config.toml
qk_norm = false
bias = "all"
lr = 0.00225
schedule = "cos"
train_tokens = 685100000
dataset = "wikipedia_en"
Each number is 500 + 40 x the weight over its row's rms, rounded and kept within 0 to 999. Layers, rows and columns count from 0. Numbers have three digits each. The size before them is the row's rms in percent of the matrix's.

# up: layer 7 MLP up, 1280x320, rms 0.144, rows 450-492, columns 0-159
# down: layer 7 MLP down (transposed), 1280x320, rms 0.14, rows 450-491, columns 0-159
up450 098:552544479468465488488489570458487528466506490510490532534457476493523430583506510521501522536537457451498470453565525536609585453498469443415455525491469468495466505540516586424479479534481444586562480434508571497450474397516456559489451512560525515554477486529512583501473535477478503424470534499528506514497558509511579538539536507513509485516474512469497503596518433453527521496517532466514405477452468492449445480461510513464530529460506529475543551496494488494535501588536513
down450 100:506506460495547518524513535475467501495481517580496486507485390431515448526460532500398480558510415457472583512530483483474563489527457488511537544466450504525477470511481476537515508430488482459399597503578540485550532480467549470483489522519467558416492505549464459505441507541452501522439523523467502492501523556500516523492513512545485432463462470498468492481506522580502529478519481472554543560497507445449517458471476489499515472441503503462561522479448507460541444493502465
up451 095:508560514477509468520449540414474509501455546419513492563491511512461465599477491506511502492558445492532537449494462475528522448440532478460554469489466548509462540533487490512518431469544477473521475493445543509516484567499536482489454541571516536542442463561465499493577477460525404490498484516452532502488538420505498534527489458518536553405645529462481472463495560568509526515552527537593504495585563546445504497465586522512528489481493516488447602461471564533453510521487499
down451 099:532561502508539520490569521490496531464555525522516457517392475476490593509491484571516495529447566520512553528533561503568515453508516495496483489534540570502438509460518569573457483534460508552471534516433520469523479386477475499470496441489525487496529552525530557604461472548476380414474547538487504545514522503458519536506506510516532521437459437455514458520539517509463483565489508584462483543511461511510514524492520493523543484534539493544521507449520529480494537490473495
up452 104:433517515507522481533498469508481502510488434452484445382482488547513411629457476483462539450568479591514482472436449466488513542521488518582502488464468463477557438456540485488530431524431546481476426507499528545522508471452439548491484500521491511517493526542505438425427412485549490478573500474452525473601455512541497513534502549450482478459558539514569419458486484421542507540491545465551525516581515522497458431495481534454481502500530526447445478486493548592529555537510530
down452 100:553454467431472543521465484436479478412471517493540487461550441467517565558434466501467518544490603424417459525561548496503637578476503538482411534602490515491503502491468566489449484539484465539519496462540480478507511492526453514456530522469474495487503500444419468502550512556472449526500506483466476465476492505503513540569468487499525520425451438525487497472509491532543487408510520462495445500437518463491512545440511497438428472587522481558479487397516508521532497525458453
up453 106:458551546528530494540571472484480547443510521509504503458520583559558492510552508533510468554461556527496509521530547491578498459473532490487495484450508581576530552518507478465506539538462469517514479592518577530517500482508521456422541512527502406494478491508559444477541531461493447472598506509436536467507486564504520496512456504509530483553440520519563508445481519525502450548461498569483443517554463529527521538460533561526566535518523497450527521467446437535551505552468486
down453 118:512550536456520514538518439556492514407507528528585522456535504530515528486440508403503496415436451584483477483480505476533526447472511540511451546443494480564503584509473544510574552483463535498569502573508429443506555509490502543469554578481486551575588443556501499438470547455493505456458537485511445440551527543512537480463514494529445477515530464525543540529491499477531493489501451443506449503552529512528491456509470460554490527493531493487481522517416462525555499509486477
up454 108:464557486551479515501511557486444613470481511506394485466471466512547531467534536497504540531446460467530534491509567483524601477517519469523493525533490481516498456489503512447516494531520516487484548418531578515496532446589484476487526458545552545529525509528511411511477487478522582500478504428484504528436454529544501542514565504446520540493555516543612511447521462498499512525433433496561443450500502477480539502433529540450527509498521507491475478485506553512528532444512499
down454 106:490492454479472470549519482417445535466475519515516458501567427491473484459482570517452461511477504542483499508502557488480470500521474456439492489509536442534441504485483480552482411460491492493489521457482464505428478532473487523480502422519495510536489526516500486550462474541571594521528514467555452483459438500515475553489495523510584478557544408511502452511462504479467453469476472524588490507496574535502500491497505533540525457546500464487510507553502466511536522537506468
up455 095:464494523538476486432561506470448418464511472469455523402494491473494481410475542521519438523540542543494412482540500558503524481487518473503533463568457471536548549485488492474540481463552559532493522510484499469500530431469520553535541503505621538489537522562599497461487483585512462448592544497507545517466549489573426516431475521462502466513494505532539525547507472531519527543398448622539481520508469480521463532519553536501509504517573451531456530527509467461501493491522439
down455 096:493528449512518506538497512607421468483522581532473548574564473512474454515507425519480566539508485569520540492462457463462513482511508560526492534497516409428561534500415545440522488474479536528491532541588508501500461524523533479516523395502471519435549531485469482434535498487530513477436535490422568551522506450455541469541466471523509480445561474502467464407510467436457444513550479429580490515463446547509589478500479493437464559487491541478503548511512514435556550519451535
up456 096:458483470507464562466526517503490490492483486510505500487486539430460510453557445492481554591532532576480486508504472467536526524507482526426458537484494511470379507533488535582489486527494453509523501576516579472460533488490514495435544495513498552438494477503496457437498553552533461411472530503521541460525551463466513484476502560521385537551523530567487452444502488482496489484514528481474475513471475534555434512482525526550525453517525510499481505608484492524480458539502544
down456 092:508522512535503518416466490491500517515515497535476494507584464517488572539473558397447451537467478453460501441510467613444514566487447511531507480419493480517479462542559494516519490509519536545451490517465476498585471501497451430508538438504408525525490549563555529447516492514436475480506517483560521532482523508501541430558460483561479510572477553555528557453508478553513492500461534537471589498482473423462456507499505423460531469496533477575483459527571506535529499525422497
up457 100:511542472518479405404553552530496462398448468512431558447425515500466519545519426530514519534522460473526459498547432616537504446555517464484491435541489525501581465511486473481500442469440479552505470525458517508449456550524456516533501544529496503480515486503520551485502440520451553509466474455459456463442508528495569519429551480529461521527531495448575445574481530501458515501539521487509494399491504568487483535478479470554515521491464533462526508499521516495517537588506556
down457 103:492498391521504534457524469601515548568444412494487533525489544542483516432499530511512547468527479525459493421523474490533505533520429528474519452506451492510563494562528541536507434625537529510525417605463476542516491566468491547534448493511499599483484484474490604484454482512477449506491526423483408441504567495489465472501533451530532502518495479440451576533516456479505487508435478515494386481476518521480454542450492533522466543428466522475473486561496498517549454555482521
up458 100:536483460476495511505494489546482529449565456548449498538442555520412499434576479404524517504548486548478519503504469539432500546540466539497545494594439575428495539520508506485518515503549442541480504475515537516534508530408426447467504433524479514395455528541479534478480522537497400536500489477449466556494480494444583503479539488533529600507489487471463463512444519492460562550540529538485487548561511512482488471490464549469525519545568460417558428544543471460446496479474499
down458 102:463430445533457490469455446514437533422444418501566533465574509525515461476463537489487483479516493474478480452530520453500545529498518433474501566464503507475509484496548545467464517465556549513442437570525489458567549526510491453476525484551615519592518517469575485464496473479480454429553518457451488406520574486529535501558555511528537482504548426576518450426505429458502510493510475473483508469528532491491605479418529523481401503486629548470470448503470543506506539516469494
up459 105:531510492469479417555420522475444549507528512493546530522468452477481495476514582444516567543455499487480530472522544448500490498511521501469459471564522523523567484479491477604488523589447552405496509517503515532460432510533478534534586466453524477477520453457528481492562546531466529539525499438488467561454539449423588554472473518549495478501438523434508525455515556545495471537475521516529579530527529419535525461465426424481504565491506499535449468585484504523519513422450458
down459 102:526512459431468517536485423498496471508476510456465564480568536471535505491514523580505454515489534488526448547500520512479515477468411547502523561458509484481490512459424527420470485489505481545461509505467472439479536520545517554513490448517518509519494544500479435535518496453443491461466573516522523484434511561498515518533480547455573559433424380567519512559511494495501477454516453521466529482484433525449544515511513567518489395519491485479560518432551532485553507545490541
up460 102:508571547503570465487572464394489517521488557448437423526496469475363546514589493538504453454578435551541438489469436606521507518491493462500496491500489498509445531592412493429548530576411568437468457605536502456587504470560470482533531536506485482521498465525487524545515519541525503505558494520449475530543487441516487479475496460534465529510520453520567501471556446524572497473535515486415516488613462497470502475512479504479553510557563478560457476519508546452468481512490490
down460 094:439555448460499480501489479497494513536427483557490478485531582499571496474505495533532519452486487485468553491502512473498505503546524511479537470423551480515482426463559532568515523438536507501479587459444462503400501507524520469505518475551574520506489534470476415551488477495433461535483459516578492468556474515507516490550518510563502529531505550468459524543471514498435465478507439513471460470528542441454554545486461523484517496476473549580584478478508482533434524567492451
up461 104:478551502497540516518515520497487481504527540488435498488557504462462456577517536588562491435497583587468454549574498503523441520477592555515504504569592523441477445489530514463495532498559537523466456493456485442466475521517493535464451489460533527483569565495505534498454496493475492489477464435548434469462485470483489438548500486480467456507471542482466506503500435527485501513505489442513467432459490481498441480459454434585586489510456562488591551528475478528533533537501426
down461 106:494472451498541435467570525490479459472504521534531477460452431475549457570515498505533539528457461497452480524531476421470552492520598496478513469443517503498486503462567520486421530472507470504523496528407459531477510530630458508491516470495553514470551511425487471536496563467481495484537487473498531460456496495508493517454505495567494538539536537482505557464515457525514457487471507479493489461458511541446469465586530558428531485505525530452458426443511508446510533465513487
up462 093:529442497495526416489483496506467507501438492537461455509482509493500488494489476518523497505455505492540497508506412477477480543523472515474538483524546517537486483493473511577555509525535486543493594502503541466532460540534573496515508573480518493546503509526523533511569527532506463485508557534445450525515491464395467470562547456489504420512457559548493531483497445584510513515498530501468476547508484523468474503510499464506430434510492466478523489510560461434484513426488435
down462 091:473534475511535576510540513413541474540493547515540560511529478501538468493507529548505509493500543553508492563441587510486473482481466468531549517548541441482545513560446490405451546573475452559533471503513493542464493450477578468500513535511567471508485447502450506499461485468417530554437489520527542407475501458500545526469481479527509507456541466435518517516535522482512533521486530584410500463474534516483531462456499545540491499495480501492555515525540528524452455545473494
up463 098:499433474509507474563419503567517540527452525440507482460470500554431503588516510499489559574489614495502519537562583567515525505498482460507531448448475551511549530465513465508492446509513400468449576499527491572453507537455470471521437516473517527473487479536457479497454513420558559546463480527541498506446461475539469468487484450496480523480427494388509471441502489523487512485546533585459477480490511482441475444471478514542438552447434417492493503524556510481449398451539495
down463 096:521444481472506489495545515464473540524573519455512482475475505514497453518486512506484522502532475451430385490482467495486489470587443453425550435471523584496423550523466522536620487531560468508512522497486539461508432455495471464434527496485481530533552472506496496473524564486506401480523488467459463468405496469498477525519486534521533538555484514529521520498446467503480506559476521465528532500552574503552506525653454423512556475517443554567550508479496494499502536500490425
up464 104:501564466522466487499529506471515464485462524485476532499495541544456457593586526475459501526503520490515468460481428481491490435537485457456478613536534518504488498425506493541441532463459413544454413504517573509540519509554490552498521565471519487449422557497532552511520463496487521504482496509481502537509543515470470454451500501559502525574436516467498508543500452519464490541444525459563525473522450528540465478557507476520471563454504534533479518531501539598544475550451556
down464 099:442511478463480488503551482494571439546529505490469496421496467417448456487527434564532445474439440522570500571530501465486543586528532473472460522478468502515567460499514549498470520529508502469458558503498477457590499533570519460535534415516459493432454476532520618532544573512477474544476506509463505473508482505521524508499550456489535504455429481534479506399513463514477513500405516539479485568573470590381499459533492516429448484523492500530478543536543468507551461490473451
up465 100:506532522492512508548529578443484508402420477534482519517495503464535538499493503525456507540501532505600532503556548454496511462536467443564439571486500560536513511510537532542438511512520497478504508522432380510491453489451518501474464567495516468532426459527561548449496557505516481462504509486526473496530459489508503527485476497507545554514517452503529469476503574503471406542526496447444469579547445515513489474429531510462513521524499532494531496500542476473505475512459448
down465 096:479443531545471461535514596523499514511490463508493525496464513516471492500507475403590470429558525513478534507482521546501450515548503450464522471553482356497499482482466510550438523523509448529566495471463500519483502482554493451550486453492506536515505504513460531566447511478534489535533493619488527525511501497530492471603473561510460452539508451563452532551513490528512524482489497466428537567461504542490398531551461455473459538533491468490469501476440506510493548503461466
up466 093:488478458527549536531532601525554450525488529449488567501484474561509474497521482470508572531431450526430528443457462475530488492530481449562439503521492461593416468430466502492488525500517526495582537572500550495498563479470550509456505515524501484489530440452450444571401452498478498485536500535518536463543540477518459440479522525401501558520502512483472461565476434540496482575500545515499500423523525529512474510473520494529442507556533538586483507508452429451422511513563523
down466 097:434502449476434590488557537520466485479474518499534478508466461526490485454428459537500545546564507533432532536491466484530510509558519426485529511507564459523495525508479529523561496567448448526447555471466496508479613525560457434519586494460501462501517528403499449487478480486500480516472500509473569493487494446433601441517468470527473469476489500524469481535417463522555456503491528510553517513540507566509503478495514531496528495484484466503496573588478493454550488573507483
up467 102:517458433566451448472501556575503484477449541503479549516520509505537464572386483480532554517471502498533450511533554442492490504528554505530471497541516433486587481474478438564510532433483488555519539466558480528439463513501469514539506483522553479482490485523455522461493439474553509450444481582460598519525513466528438529518456436466504470500474458515436576463448510462504503602520475550497526462487488482518480448490426502494517536503533502472572545457540554547517528499522482
down467 102:473473462486491542516470555482505497468404462529517453537550463445470547522512447506444532509522555562516476466476556437484498512513548463538475555500428487493480507492503538523565465477536491517509513538523412529479381430500478493486524521572443495498558533543481515449465551512506511540504426474532527498537463532545393464456524563418526473563539552460433522528525520500481537485471535541535486508486437459437475485502513477504505562498522451471502497537460568464516447564493535
up468 097:508502532503437555475479545487523524435553476515485514451438510530530554483469496519516523577504442502522512459565458483586461527550473505427495529435578519473545454461422463465543539530417503584569440614538534462429481449479507462496478422485506550473494471510511449510453506570496499557455525493472496540534532467538470542550489510505473496490503489524492478457459616511511454589484529503480464488506536427430446496549494516531510494580498562481514437486468507489487500446508556
down468 098:429494479483472495426385505451520469515499599533550448498535507519521571468473468485566577540504551475524478488534462507531498494510452519480503502506469470567536542524474503555553524512506515474528494507463504426555499493441396509506526529532523508519526485490515533569502521511538444468452473469495486505544547539526465516541534516485448507499476385508457572435496470534495505470496556550474579476479546531505491531553536487587507528565492530491575512457489531469439498415480536
up469 102:515516497479529545469543463448513536587491490508493470483463519499516540463509519507557501523479531504517566453531505510564478508444499490477477434458494434543515470534463473474464509494515461468486535517518509507420481465499443492485492537561560503452522429543474446590451501508521487518535526478502568540505537496421429465430509513540464505550544540443505521509547496576507510578478543481454498459548533517491480513531561488560504502520527513485471545585466541515480473450431446
down469 107:503453528482511491559556530437504515436526541462526481483504497516438560501498505496468492479480474538534479536526528513484494510550454457439479505476534461499536503489619477560501534462509490409529476505506502447552499512435466481518502509542511495476433471507526514491494484525455452479546469514499530562462461423456550594471501502433608517437521528532492466446463489506466513481504504407409498455538564517422483535450513544506499493501500528520559491479541464458411550485483587
up470 096:515522447515445517523475573456495477493522473449460558567481444534549554436438506424523462493511449480485483493453526583558521496512523521493521511456474472465517534536461562508434496485496533444469534497488517492490585568498499506527474537479530506482453512487554496481497529538467476464473535441481476498471449534544441471679465587474502492453503489493444482459477526536508543495580538530535502470565431511493490525523492460434533584477492536462532462571558540537544592535467538
down470 101:430545438513541489486490458495525549536467340475561485533537484449499575526472442519526453495474502484532539470521496469451466509487432461585493504510488527519526472471520552480529498452455543488556537579523481579485491442505499435511553498502535584480588480498448449535508423448560501510559507530490508523460493509480480540484498428503448562532430482490473523510536460489545534512467434489544542419439471518483520476483467559535499485456520444520462464504494526509475459451540580
up471 107:473502516469498440438479478531481456458495529489495548447515503522451486471499541477512458466489474533412601493455489517540459544535484539484493527486554491521455512502422504525543494490484483519570483422510502464541397501514499450537489518484553558451474489462468524510510479468477445606439507542544513510537529486464480382503535503477497433541571587590478491490517563550547518397512536566541426533496505516505562452560455546490532550507462445479479482500533544545455483516524431
down471 109:459480525462466441458483507526466500521540424560467433536455557540472499465496492529593548535526487513498473438523438505524509512518494456545479523478466513491494472461461472530587493544436590536530535505450515516493402454499476497434571524448503472511524448497446463449522494540479464494540475522490473555485488546524483457473499527450404605449506480468501494528498505499472470451449537464530496525578518497542463493518466526461453522461532558541424464501555512529474513560480384
up472 096:503594501467465476484524535511489461591493470507481455573538472535494488485463546482551469562433476512485534483561523591455476437496479501518431541486512538481508503466488535552468523468517493474486557480452545504512607528547524513460463427521604453503390505454509462495447496510512532474477563505508533538553536498495556483523452559491511493542478552507506578510461559515468457564483511524505508504506460457501597494475531417535517492546575485506472470532444546454515483531528510
down472 099:504568510491535480456498560459548449476465468547554509485600470487492528515517570467568456486488499508507460490510573555477536460483490537514591469543533502514443509492500447448495522488492507546501486541442422490508483448491561463540491455503466486535488487340481549566459585421528506527501495499435515461527555432543513497497517437428459424546480423465474538443418468468482451455424465501463560466485478511553486490531494553549506525494515525518433515552530560523540463534476462
up473 103:468490480485494530515448533460478450464482485492454566432455492578489511492518430451453527422463530520495431510495469482553491545522465511519519493512542511520512559418499498563537546552501466482519621438505491512488486555497508468466562545453530525463511531555449447453479443457570480538588554478542433501490449525492491528484586559504533515492478483420478491546470578559527468479545581549501535558563466532441526425525451459456456521487468485535543507548542475524510473501514442
down473 104:520573478546497460456511533459525483467549532468549541482483536428468473546534475585512455565515474420474486545497500512466534517477468466475531493508484514474492527534506595490504572492472555467494424424493450513520530490532478517500437491485467498565558467510542527456555573479471539507534492452535564530488509500541423534509511516514536533425530512435480505554549478499561462533431506527542450467474537469536468504530488455519480567567445511496512520467513508493446533501500453
up474 101:484527490568506519491488516537444411526410491478484506481480498536546547576483396461460511463526523413526447503488543463511490515521482463527513446498486545496472502451432463513526429522466481513544457447605493469484482523453533510545526579425511448514553544559504519599509543453543391498536450533445479487477518506479486527471505493468531506523466560470569538471548481532566456489516522411460538491571487569497484532429535504485522511479514495557468527488452514540454502518541430
down474 101:468589498523448464458480526512449518425487486535541514498518556563534476448536481488485456491432493530521519587566498479540521452445499469499500442465526448433454522517414600530547497495436476501489504478521602517506596532498501483513492475546488450490543517416543485574539506520451498475516511506514484437572510439462496475506481449506550470467471462575529527521540448499499503529538547459509536451575524427541468422527535455504467484457479507447494491503431480543484459482498507
up475 096:484495498456551479517516560507432560549510440466492558510490446504535428461543463466472467477499492564467491507551574497497512571431476500487483446457538492500529467536457484505508439496423443560499534552478510451646542533491475500524508552503466487488520587535443542483476542489506482449391459523540495516470600516445447478470462484447442488534512478494509558452476512484480528526435575526533556501547414490507478514473449476494528539498523531469533470566499461446489471496516508
down475 093:526506480545503499470475483520466464527555478497584449487521537461527492500529524476557518453419473435509519534546491517403519502447460483558496547496476545529500403435425531560506502539471502432492547416485573462507524503477485548481520478427517480520461423547458489473479499439562523455497469520470547550523446510542541550511358501565443513466500519549407511529494553470459445508557499497510546520494483551468482492515415506450446506476525454540533532470545507507509446526509528
up476 103:450521489449545511542530536490608550463464487561562503461422486534509583537521405544473513532505495455517510543438481529559443501443574545458541491510519521444449451462491512447474412494512440450491519515522583502505466561513358447526536493498469497477480517545495468468471426549455490474491491524539501557456493585534556533463569506472459529494512500530449467520470484449522459522502550461521563502554525500503447505461542566482500518507525557488512544531412479514488582526544484
down476 103:543516469486507449573435495512462501494565460507556542510482485425521508445511543467485484499455526482507534519442483523568489633451494514511516524538536499493488492535534477480503451566547513472528603447459554518499493481489526396441448461482482501531513439472502502474449522563597470434533501474472567577505494474523530448458544424506464422423566484553507473501502540463491545509542516490519504514524513533445432462486468563481525480534471457465406495543563514482492403465489466
up477 104:473445435407492510526509554498514405459562512531523453531498510591517495534570515493434515480469535521514512554427405541532490444497439499414442512509499522508543490487492520597476516513506516509520524537495532510485502449436504437510438478464518468523478380491456554492483534460538491517464492445516593521529496458402513548482573523466528495458543504482543472458457535518522519495532501414462494508547523535534576497528581514499448499510547486550515526520429454522464553530449500
down477 100:501526462584515495412498464491520587479508426441510442511507519459552489569486578472486488583606473494561498477428523539508513552544526531477541485469481523536511488524574485467509477493476463509487467480442518481411442495479469512497533531519526455506500558428531538468507503550586537410562425538455480630454501500466464468493518495485485458490500471404493496557444517489548467443519455517508521486466494519532470524536549437450539546593547453453480508497541466458449533463486488
up478 104:531460520538431521417511530533481468514547528552494476498481562504484530517469536597499456503492481454507483432496451483533486569572544471543474561573497502443454448504452481457533513429519504485513462513506475402489522518589570458546555540471554498539480504485486514503553538549564509408519429474531458485516432547515472462496559514495521397479534610529507530516511473484513499415506496486477508536539378503462465498476468520542462521500390499486499584444501527519401493472542467
down478 102:414533479491389561503506573487497489551513531516513523554477497496518476565530521477530477476494466537457490608518499496456544487442487459493444467490485470438520474484514466512561525517516465495448461468511548471460544478482496554438432473453534507527406509560539519532561497542497480467562476497519527471554505482442533524541500469466524528474480488530539543525609506505471461464471465511545549526506530507495489512508457532509512404488436512494559461415421506439536483470489500
up479 099:549557552543497515511532480503491487447466454588535474503498495558501450500484454587468523523532595521478490473461530513450484547496488554544485554484435494463540478485497566524540501540524495473566470479508454517497528510419466503520519547471529559548534504513491516580512522471431470496487546615523509442471563517508434565489406551478510520479490470530526399479531505486573511458502507491501502392536484478520535498456457605530516523487433535488422473527470445494496628523493527
down479 105:620451442565497531529454447550465583515584483512589575521432492506488491510463507476578515494490551483473483452505516448533540538487441493466520455486443470517498530509529562521481452476500523605567499526507540515492498471578525541525427515522513522431525462460546545490469503511506502475433576527491519467529497561478515531569494553439485532532462500527496518514494521489496551560539467475524435468441453451455548489497476445499555482509456444457492528490523539446515462559441522
up480 109:549519544517541525621482476540434465541519524452443464495523477585474506506475512438601438501579518449503469374543499477525491441534490459495454473467533530438565488452542468469546547557596549454575528492544538554453552557467558488489456463527516543508485493481418475464522452518526536509478483535466496526543601449573506480451462452504540555547526500515539510503556498583499468512510497470467513524483456528524548480563552505534499545513523450446518460486521481504470488422537463
down480 110:475481535456486584539550545445540526524504512562490498532505443559485588536546509493553505485537548490481440478496449505454454478544537416550509551444543511495485487483452483450528410494498451491522541514511497535538477532492497451550420431521509526520521445430497515477509487600480514489505434452516529429479516463448478467439491519469551545432454546448448480477447516483500472568550483479510561550495587455487485466497498507524484577409515516529569564508549459464475551491492451
up481 102:457535499515510480525521467512484386464587503554505497513476491489521501551505453493484541493483540500609545556540496498545471493484478499482449502458551486505488484457472436450538503497456532505534455542526507571565487537501505461539471549446507483463542478448548456534516494504462469479431500509520528501475405512519443439537520482518445489526450532521527565536500494460496527465570506548524500486495500477508396584500508509503500477475505563486520507517481535510459518482568429
down481 100:485492468522532502496520505547451572442497552513465457501437571524473492477576587451524532488471551443503505477498543495476450536445548523479601524551545542507464455448480506465439449499495422495471457454599539506493507543557517526502531493549456428525512433449484449435472487488476503517487466469452560504485532412490402493479516550493483431444490523485473468452546476548507431472519562488408472539554488485550533490460493484573474601505557450447529481559546476507483518500481510
up482 100:473466491427487596534532514426465474469423477529494451436548532478464475512427493522484498494503522490576518483470474495466458569454463502483513468470526536449543478507491520506454553506499505448496506527389544494514481476438588488466535545512442458472478512515508451499512527527492526481466515471507570473548480527441530539491589559485572519551486541467488481502519461514487472561571483471520489507477519520508610503450526550534557539569403510524497479519539401603512468414533485
down482 111:484522574446457452548533552483523482535466507491550473449545514545424560531537454501508536550543421544555539530533513474545454530483505515474488442488523381449483505476481458513472526509540464458505547462516530502556541482589441540497527546483524493576488436475519580567500568490442457421565422547505548501384445458534551509431580472438519478519522483476480522525507590511468501509432437518478529480479501546501527400446514540403503511529472469498581507496546518503545513456540522
up483 100:429533476478464482444507558458501562522486483470577508487486514468472546445548559491605527493486566501456519469496575473441439516492429465510553484594475506450507533487537565537503499474531553510513464530478596441574475503459486512529457513501498469513438487548502504507522538464556465553519530540496454489476495483513547511477492549563475471530482510503476487535467486459508526518478449498425518486486534548489396474511521463499550430477497486425552548541611445483492539528538518
down483 096:470451455547500512482520518504548553504548492480448518511547445526453514536483409502448540501484441511504466436477514482484505493438484482455509550457437528500508510428496478446503494487544548478455410554500504516462491400510552542502490513514490474497513462508503551511484476495433538530530441475507424500468483481406480463505514536508501536479477436511538518472546475504488517486514565604467563526579489508522525457576461447505467520470514496550526516526579424435624497514449455
up484 097:477549494437504458491499497482544570461453577520461589511445418551560508444480464590475511542487458461567455476465472524482567513478473488452477490510518518471427437551496481555574474548431491520546455483522483483487514476515564465509473523495528534468478464573439577536558489455480495466487490472418475509478536539473502465472523527495471508534500519508555455502444519494552517508457516469541505493517521505566508573498511547476479567422425605430523520551516563437532506490509492
down484 100:513514487458487512412435628571576461424460485538554498499505499484477493518513448528500454553475553462517536510521507459494533438472367549504532507506513507492446473514448486514535519544486472444362469460483553492525553532505529577529488530490454574463476507539479525456464486550468444493537564548429468498580476504481488510457482499449518526531464516506485514475442520433521507447490476424494474551525508474543533496460488519434541516583509467537465552617513443408431464520486539
up485 095:497456488434508521499500486476522500497544509499405513497534576486515505567492475533539492505516492453472446547502475511460392490554539488508468522513496447530488453579557455499445584505493506548473503549497503529504483548504500498467447509469525575493483503511471477463522458568499578477418458465541466486533556550494466530519584451495475485515501496544492477414453508490501472478564529469533571455456521571463471493505575474586448522459515520413574446479521529451513492508447458
down485 102:558470483520469422535508494540481568476530508510535503469547543513531454443556515400487555550510507499518467441496503465532574482461468539446522453430538448527506465463448464493504494541452551493559405558554526525550517488505522525420488412516494467527568528545517499410486466430477507548491561521526539519463503516518556576556449436482465531469480586487555541448537493454603567464510506564479568475432482383501533438477490460511522495496528459486451475537476475444502472562469520
up486 094:489454531469513496575461517493469454524520508467481460510436527475486429509584449520500467537507470480509487523463486480530502461478477522558462532579489470503502485490494545545555510569457499521524538487392491462507499537434523529425482550506441491537492531459504556454533509463532451549516477462503469496559560448522448520501465537530489509544578547427550452543509422491586527395505539518536471492535534522458432557476530484473464496567545578499539501454445493426520460578525488
down486 095:571534491545504521406517532472487511500443405510623523524478484499612511483457541446464527464484522456419504545487468521546507465486437522450497493503513502481520562562474480539456559495450527493495484499490528529543560551471508463518512513469477540489482464537543515506488547557502436516446486494438516463493474490538566486474489427413520534472523516439418531498503550557547551560451516526514475414462455518504565465541502504452458593471481462494483536539526534513503555473522544
up487 104:473538540428553487483471529560492493496476467534523530458426592446509474483511486437522535525481512551540517449504576501545515557499480543556511459521569480546462551518506569598561530473526544435568486513476489491526487495457521483548485487510488518456487493551453444573519549496534528552508474503462469483492503537485516504495546482476517514488463510507486496504471527435589460516486439496496568528540502554480491502474480525509526459514551513516452544548431517483525524505518431
down487 106:478537461479496459542470582516559426532476491552483539499488463457499456524512433500390401510494526494462519487502530434526541528449517507438419526493472516416501580577502528507513460520508469477452472526527400564526474426497526528430506388457503518460525523516555471388507521442526506539503503491519528480479549521486476426478545472559465501502484493466419483496509499466509474470506515537451534469446521495468564461485482478528518568516479573552400536469475497544480554512453513
up488 099:514491497546472575470491517581476547491462462469549517543480414438511527481422517500509452565509588395557546542543478498508507492443520538460468509491542490485475502457549576473501451537510504559513516450486550532532483494511494493418535537488551447536497527454470565461489463482501475451513513502485555485490527482457418462552486544542492507575455510466464553464570547529538536462519517482529470454571493480511448481482464445532409355545451480507541436438438465563495525514524537
down488 096:408544534413486465478592500460505470564497470530494499503463457535544506559590457502523532527486463525539518459474488481477449478491527419451491495438444472569436429559472464475515542451450466453506548517543454534433465553548550454481511457544473447553527478509513493536483561460557470441480462618508499474482502493425528459435481472543476509489449532557530606513445513472456547542438485540536535541473514514490536529534553520473489484499528561476565480472444541472470471546500505
up489 098:507498526550495541513438511487442565553508478436456452465496540554510518494533500491453511479509488527463507489449475488486497528558519602545466522490494429461450491534538517462529466484438503439515506504495537532473440482448558535512471523522507485478522427570512491524513492577459503488556540527463502502469516540512511523488428467497467524442513532430570448469514494502537525491471469464493516508499563532524541475567530504511505505486468544467504528476506515519508452474480571
down489 097:502513510562441436588475521487481546539441542572523492536467483512434481497496545521496431625498525467533528549459579510519528452495506491453505549493553517540482481467628486521521465507460506427468487422501465548556472475441405502506463538535513480536509546514481473555516509476456541510514529448501485484514516446518557565535520530470543440519500537519508432518509460554504494469492543525533468496471474494510484511468506508504526473463479466502486448525526518470493507498422521
up490 097:460574484513550475458481525505494552525507536517573564592569504507490558452513527505509489489503471498545518495492421443506477512493466499472580536486518506571513494474528472518543541422512473470474552480529454464479497491537518484497486538468474535517542494531416503452529554484459506573484453536476514491516450521473433514497469507482500537521552495560482504513491507418519490472521521479575450541481482526478552550522550468436451533452567492573518473496469534546548534497599487
down490 103:546466496475548518524472499494507559463490513487425452468498497465469550472548484547559470503561499535524489437593507579561454544497505475484522532486458538493558443446456543481490588475486553460501561480578493529543474597484536441497521470578501547442527513491508510528491511450425478463507581513470531469495498501455485494506502509464473484465457457478396497453520515498394544469451408523393460443506535492523492516538434520509508507535497491509452544448477475512529523500540537
up491 092:495536403568568491451605593498509458468480505521498475527433563537500546474452523524449479506524496483493559437541532552572496437460530507558546487443527513549480501509476562478516526545455418438540499542469544466454465488522535409520473430514530481532556508526502455520468522448457495492505485497503465484459491451445517449529565499508480419444492466506457545482461551498498394543533467458480534503524461538460619509514494557476483459514486559502438481459527501572495459519507523
down491 092:510589517476439477521452532459575555508521399489536531486509490496533495414571486498542592458464475505525468486518462518490469457484497505500531410470491464528496538486491464549515409408551542559471536462513506503544546447479505447472481535521494470485467499475449493457599486459481499464489537489600528549588490484567467482506439465472519547528509469494474455497544467525520485460564566434484475503514528541509461533526476496565469542483517495493447582557461484466501419461549516
up492 090:541487480453460450480506530539444609433420529547473465566456509534475518504496536514496404558526565448530529528505448443458494532506468510479542522487435509573510472480493553512546490571517443449530473507485424500543519510448465528472454482494473501436518476547542483451546554473564507509513517490527524456452508502510460548410507574449484511546464486446551513444524484470474527426473494547496513509527513490455539549496580577401465417479485571528458458443530554489552423452439546